Part of a small language model's weights.
Architecture: RMSNorm before each block, biases, embeddings untied during training, hashed n-gram embeddings.
Training: a variant of Adam for these matrices, 180M tokens, 10969 steps.
Each number is 128 + 32 x the weight over its row's rms, rounded and kept within 0 to 255. Layers, rows and columns count from 0. The size above them is the row's rms in percent of the matrix's.

# layer 3 MLP up, 1536x256, rms 0.0875, rows 762-774, columns 128-255
size [ 85  90  81 130 105  98  98 108  44 103 118 111 112]
[[143 123 125 175 154 104  99  92  93 106  57 117 169  88 161 114 182  83 172 111 138 131 172 154 140 125 164 151 193  97 115 205 138 121 140 100 118 122 115 139 168 177 139  99 142 171 146  86 179 114  71 139  48 137 132 138 152 173 133 181 101 106 120 127 169 166  82 122 159 142  90 126  91  86 132 136  90 124 120 153 109 119 192 147  98 202 187 155 143 143 146 124 115 127  78 168 119 138 125 161 117 142 155 148  87  95 172 122  86 133 156 136 108 143 149 147  94 135 148 118 145 140 133 146 117 121 112 159]
 [180 158 106 120 149 150  77 113  92 108 111 146 127 125 178 112 138 154 119 165 135 116 157 131 128 126  94 106 117  93 153 114 140 166 146 186 152  92 125 164 142 189  53 164 187  70 106 178 147 182  98  42  66 160 117 168 127 121 111 147 166 117  87 136 158 121 127  97 113 119  68 121 138 143  90 128 116 126 156 122 124 114  61 158 122  88 152 115  83 146 154  71 124 117 107 153 109 140 155 134 141 119  68 165 145 103 101 137 166 138 104 108 120 137  74 161  97 108  84  73 128  81 126 103 131 155  89  94]
 [ 75 136 146 191 190 101 148 131 108  80 147 153 110 143  91 167  98 143 159  76  94  85 152  71  94 111 101  69 145 195 144 191 106  91 151 110 107 175  66 126 180 116 160 146 161 176  74  88 120 147 138 124 122 169 127 196 158 160 121  69 155  86 130  66  64 116 125 124 109 102 185  88 112  94 113 108 158 131 130 124 109 102  96 120 165 161 125 109  38  94 177 128 150 144 105 136 122 163 173  88 160 145  85 166  75 145 169 134 110 175 123  72 120  95  91  97  59 126 117 113  72 135  72 137 102 146 191 129]
 [129 139 108 148 155 159 146 148  81 174 131 154 136 121 131  86  92 131 158 144 135 154  68 133 144 160 155 144 132 143 130 108 124 180 162 189 128  60  81 155  92 149 131  98 143 174  78  63 102  86 141 126 132 141  94 134 131 135 111 127  92  91  84 133  83 175 137 148  84 115 108 146 221 109  84 143 132 112 151 134 112 154 124 158 142 162 138 151 158  82 158 108 103 135 119  86 128 126 112 117 168 141 156 159 147 147 127  79 173 165 161 162 112 130 125  51 175  94 107 128 129  46  82 153  94  60 179 108]
 [153 176 103 142 120 138  72  90 111 158  97 134 196  87 169 153 108 103 181  86 121  96  87 143 107 138 121 127  67 140 100 143 132  90 181 132  87 131 124  76 148 160 132 163 123 197 150  74 101 139 140  46 135 213 137  78 131 139 221 130 135 121 124 105 102 182 162 151  98 173 163 144 107 107 129 167 117 109 128  71 126 163  99 120 115  88 181 108  94 144 118 131 130 165 120 186 161 110 157 139 143 173 107 203 175 154 153 163 106 121  94 166 155 146 110 121 180 206 146  84 112  65  95 140 146 167 136 144]
 [ 97  85 129 166 163 137 163 150 131 112 125  88  96 146 103 112 126 156 125 121 122 169  89 121 160  67 139 187 151 113 136 139 128 137 105  91  88  85 162 128 177 181 125 142 181 169 150 114  94 128 154 116 112 156 119 120  70 115 108 163 137 149 141 150  81 163  91 102 153 152 106 135 177 132 146 126 119 182 106 165 139 149 188 163  94 195 130 193 123  66 144  83 147 110 116 125 126 155 142 127 160 109 156 152 133 138  97 159 115 155 147  89 140 151 148 111 159  69 129 121 153 113 123 108 124 177 164 150]
 [173  96 105 148 154 109 143  59 107 113  76  98 179 108 106 123  91 150  93 112  94  68 120  99 144 138 131 122 108 172 138 153 163  32 156 103 174 117 174  96 124 137 100 166 144 145 109 137 115  92 108  73 150 192 120 168 123  95 181 168 135 148  85  93 121 159 109 112 162 169 125 188  99 131 135 182  82 115 135 142  81 123 152  97 186 130 109 153 178 165 105 145 165 128 154 121  73  90 151 130  77  78  78 175 137 106 151 152 150 165 120  89 112 149 125  74 146 142 143  92 177 112 126 150 110 126 135 132]
 [112 123 130 157 158 114 167 104 132 124 162 135 104 110 129  86 129 120 182  89 125  96 113 118 143  91 117 110 189 161 159 141 119 167 147 118 136 159 132 120 107 131  32 115 122 127 164 128 145  92 135  46 111 172  90 139 100 107 124 140 139 107 155 136 131 122 131 136 133 161 136 206  88  97 116 115 143 133  91 168 165  99 144 166 185 164 150 148  87  87 168 152  92 176  93 117 161 103 176 118 196 111  80 137 148 136  74 142 156 190 136 139 152 127 169 170 169 153 139 132 176 140 119 127  47 147  87 107]
 [176 137 113 128 197 130 176  94 108 178 114 156 109  80  81  63 138 108 113  89 119 147 143 178  93 105 123 146 149 152  79 113  69 131 136 126 110 139 184 143 124 119 104 108 102 190  88 140  84 123 167 110  75 132 124  84 133  75 147 130 167  70 150  84 105 168 144  95 131  88 137 148 126 147  92 179  90 122  53 140  85 109 147 155 140 169 168 156  76 165 185 134 118 130  73 103 118  97 131 107 121 157 131 180 150 114 146 148 150 160 123 164 140 190 101 122 163 109  80 152 148 182  21 194 144 116 118  79]
 [157 106 141 159 113 166 155  59 112  78 122 136 113 119 132 114 131 148 136 110 129 123 126 126 119 132  91 107 160 118 185 143 114 235 139  70  84 106  85  92 118 152 152  99 109 166  89  81 131  89  94 121 135 103 117 115  95 149 169 136  80  95 127 165 127 149 135 120  87 161 117  75 103 100  72 125 175 163 104 117 136 119  94 129  70 159 137 139  94 150 144  86 159 134 125 162 119 128 131 182 141 116 134 132 115  64 108 188  84 110 130  79 171 150  96  94 113 151  92 100 131 125  76 181 138 109 160 123]
 [122  69  68 176 157 124 108  23 133 126 125 160 125 109  91 105 165 136 163  90 162  97 160 166 145 174 107 160 116  87 152 178  57  61 152 117 162 189 127 114 141 159 185  42  89 157 123  51 156 131 122 107 130 151 120 104 142 100 152  89 156 119 163  86 132 135 142  87 134  91 171 108 105 189 161 125 136 144 139 114 115 123 127 146 169 153 108 155 163 130 143 120 123 143  80 131  93 140 111 127 134 114  60 173 114 155 138 127 180 113 116 172 127 117 102 110 124 134  81 127 102 134 129 153 109  43 133 122]
 [181 132 137 148 134 119 194 128  85 155  97 150  97  75 151 176 105 142 140 168  83  85 126 137 146 105 146 128 144 146  67 146  60 157 238  80 158 154 158  76 163 180 131 133 121 132 162 140 173 133 209 136 104 114  96 169 139 110 137  49 223 113 104  98 158 145  94 117  91 151 143 176  95 126  97 175 100 143  92 161 121 112 169 112 157  95 187 127  96 112 132 127 120 129  98 147 133  32 139 129 166 129 133 119 131 155  95 159 111 114  86 179 119 137 141  65 136  74 113  86 151 112 124 162 126 149  85 107]
 [127 107 141 118 121 123 179 103 114 142  54 202 170 148 117 116 124 147  70 168  69 176 154 120 118 193 193 139 127 153  83 129  96 142 129  75 128 139  77 140 158 187 100 175 129 145  93 119 166 106 145 123  84 115  90 107 126 173 131 188 136 128 190 128 152 144 120  81 127 153 123 113  98 137  81 166 187 142 119 153 116 132 161 136 121 138 101 149 118 181 158 116  95 147 106 145  91 140 140  86  59 148 168 143 135 165 119 190  88 154 206 116 114 167  62 104 111  54 117 157 134 115 147  91 123 161 172 121]]
# layer 3 MLP down (transposed), 1536x256, rms 0.0729, rows 762-773, columns 128-255
size [ 91  91  75 128 103 100 101 101  19 106 117 106]
[[ 99 129  73 101  84  65 135 159 156 184 108 145 172 116 105 156 118 126 119 177 140  92  92 109 105 126 161 178  38  80 109  86  54 132 101 142 104 162 167 110  90  78  90 122 146 124 150  97 125 102 123 103 108 114 200 122 143 124 118  79 100 152 112 119 117 135 120  57 120 146 100 106 108 165  96 170  98  94 148  92 174 118 119  99 195 113  99 152  47 171 132 148 158 143 117  91 141 134 154 145 128 154  94 100 107 157 121 139 115 130 128  73 136 163 143 100 114 125 112 103  93 133 110 124 110 127  98 155]
 [ 81  85 177 105 104 149 133 117 152 154  90 147 124  50 113 147  65  44 136  60 133 104 147  92 126 140  95 117 151 174 111 132 136 115  87  93 157 155 168 143 143  81 107 103 145 116 116  84 154 101 126 148 168 105  56 101  72 135 127 115 147 104 181 126 144 171 176  96 122 111 122 122 131 103  90 126 125 108 190 150 159 156 181 100 113 128  55 174  89 138 116 118 122 113 130 147 189 117 134  83 139 137 128 136 137 112 136 126 109 134 149 157 101  92  83 165  75 121  86 134 130 122 140 193  80 107 133 126]
 [131 168 152 111 107 141  99  83 138 156 179 118 104 138 155  87 142  74 133  99 108 108  78 101 136 104 134  51 135 137  91 113 163 175 123 180 145 134  98 180 138  96 109 116 190 102 158 122 144 131 131 118 120 168 173 104 134 136 181 179  83 158 114  85 116 155 121  82 103  98 113 144 164 146 168 150 170 150 127 129 145 121 144 124 135  89 148 144  88 125 195 141 111  59 163  91  95 143 153 101  86 131 232  55 104  88  80 100 175 109 121  52 191  95 100 127  96 134 105 194 107 116  94  89 150 147 136 143]
 [ 82 130 155  92 105 121  67 148 110 137 128 168 158 160 155 174 121 151 156 128 165 169  82 138 140 146 129 107 116 151 137 147 119 182 118 172 110 123 155 153 122 184 135 152 149 152  87 164  79 115 165 139 129 113 155  57 161 169 131 117  70 146 144 105  92 176 120 125 130 101 119 100 123  93 209 134 136  76 137  75  68 157 138 207 136 138  83  86 144  98  97 119 126 145 156  81 106 136 133 140 157 159 159 109 133 114  79 140 127 134 143 142 135 110 160 130 174 154  72 125 155  75 143  99 149 142 103 120]
 [100 160 139  96 157 148 126 132 116 117 184 153 106 129 138 168 145 143 125 136 147 103 145 168 134 122 116 145 168 160 155 141 122 103 168 131 144  99 145  70 167 143 184 145 158  78  94 125 168 111 125 151 117 108  77 139  80 139 154  92 115 142 127 171  74 127  94 174  99  67  96  96 163 139 166  68  91 126 110  71 128 165 165 122 142 147 176 150 158 105  72 112 129  99 170 144 124 183 134 120 122 105 140 137 142 169 103  98 139 125  74 125 114 118 176 101 140  91 133 163  92  49  78 176 113 180  83 148]
 [120 114 158 129 157 169 131 110 120 137 143 103 135 133 151 134 152 144  95 145 138 171 116 188 135  72 110 149 114 114 121 118 161 115  78 150 134  86 119 172  86 101 101 153 138 138 138 137 156  91  75 124  91 111  92 163  88 143 126  98 164 219 125  95 182  86  73 132 149 107 119 141 162 160 139 148 104  63  83 130 135 168 109 111  75 102 113 141  97 103  88 170 132 102 182 109 165 195 123  92 113 155 129  92 117  98 115 114  64 203 102 104 153 134  84 157  98 140 178  70 103 127 171 163 124  80 101 122]
 [ 61 165 134 141 183 140 160 106 174 114 131 119  76 178 169 136 131 134 147 134 134 131 137  92 145 144 112 142 125 123  94 172 148 176 151 177 169 103 207  99 101 153 106 111 149 105 171 142 190 100  82 140  75 161 174  83 117 183  96 172 119 173 129 148 107 134 113 151 116  85 162 128  69  97 171 146 183 151 139 101 169 125  71 129 108  74  85 142  85 152 123  99 119 128 112 219 176 170 148 126 112 110  97  53 146 107 142 101 131 122 130 148 212  96 136 152 158 132 108 176 125  94 118 126 117 129 101 159]
 [ 85 113 122  98 168 166  68 135 107 117  93 137 126 145  88 168  90 183  84 138 158 116 139  81 146 129 152 153  99 145 105 128 139 106 159 154 144 122 131 136  90 153 110  92 168 116 156 122 123 108  54 124 158 163 136 126  73 138 119 198 123 144 109  70 141 154 180 140  85  90  64 153 169 156 165 127  97  75 151 142 128 157 105 116 152 123 124 170 181 134 140  88  63  93 169 158 109 147 124 117 193 123 123 173 119 155 157 121 121 176 105  75  88  60 142 138 143 129 180  91 105 168 167 142 142 108 133  90]
 [109 187 126 130 117 165 121 149 138 132 190 101 143 103 133 135 152 157  72 156 121 130 133 144 125  94 173  60 158 151 125 144 143 121  65 153 157 134 134 125 144  97 148 121 157  89 164 188  81 138 173 151 160 113 101 153 172 139 123 133  62 178  84 120 117  94 172 127 144 107  55 120  85  83 100  69 102 121 129 166 191 183 128 149 152 159  58 191 153 158 122 142 151 146 141 138 143  92 104 159 140 133 173 109 145 133 164 137 139  99 125  93 132 164 135 159  93 125 150 183 126 121 205  80 139 111 134 137]
 [158 140 136 128 142 147 130 128  97 150 190 152  86 151  96 135 135 115 107 123  68  85  96 121 123 127 160 131 178  57 137 147  95 183 119 117 123 112 138 144 195 157 209 112 121 126 116 101 157 129  74 130 190 166  47  89  75 137 130  91  97  91 102  73 114 131 219 122 123 130 115 109 147 122  63 138 163 136 153 130  80 119 108 113 123 107 153  92 167 124 160 109 118  57 175 104 168 152 176 172 200 115 111 143 157 123 119 105 151 136  64 112  88 140 128 124 105 174 111 152 101 120 165 128 154 126 193  93]
 [111 115 128  62 111  97 190 124 108 214 140  87 113  99 107 126 151 132 143 130 116 161  88 140 137 134 124 118  97  73 184  68 139 176  98 110 147 164  97 141 150 133  81  72 172 181 116 117  98 121  87 153  84 119 159 109 164 127 160  89 125 128 127 160 150  95 127 121  78 134 122  58 148 193 142 103 154 138 152  92 146 150 121 173 147  74 128  91 100 168 132 100 141 135  52 101 135 115 135 156 106 148 148  92  62 128 138 104 109  95 120 132 106 150 146  81  58 102 124 141 156 110 181 146 154 139  95 182]
 [110 143 136 113  90  92 138 174 103 112 139  92 140 117 132 128 131 107 170 167  94 113 125 161 115 129  81  87 147 117 115 114 149 191 192  83  31 148 113  78 134 120 160 155 135 165 149  83 138 135  91 153  78 146 160 127 155  65 134 146 177 147 146 150 119 146  89 204 152 152 133 126 120 127 152 184 154 147  94 120 192 115 106 110 125 110 103 163 139 142 130 169 165 184 140 125 209 132 122 160 138  69 136 133 181   9 136 121 130 123  98 125 177 107 162 148 167 142 117 178 197 152  82 167 124 131  93 163]]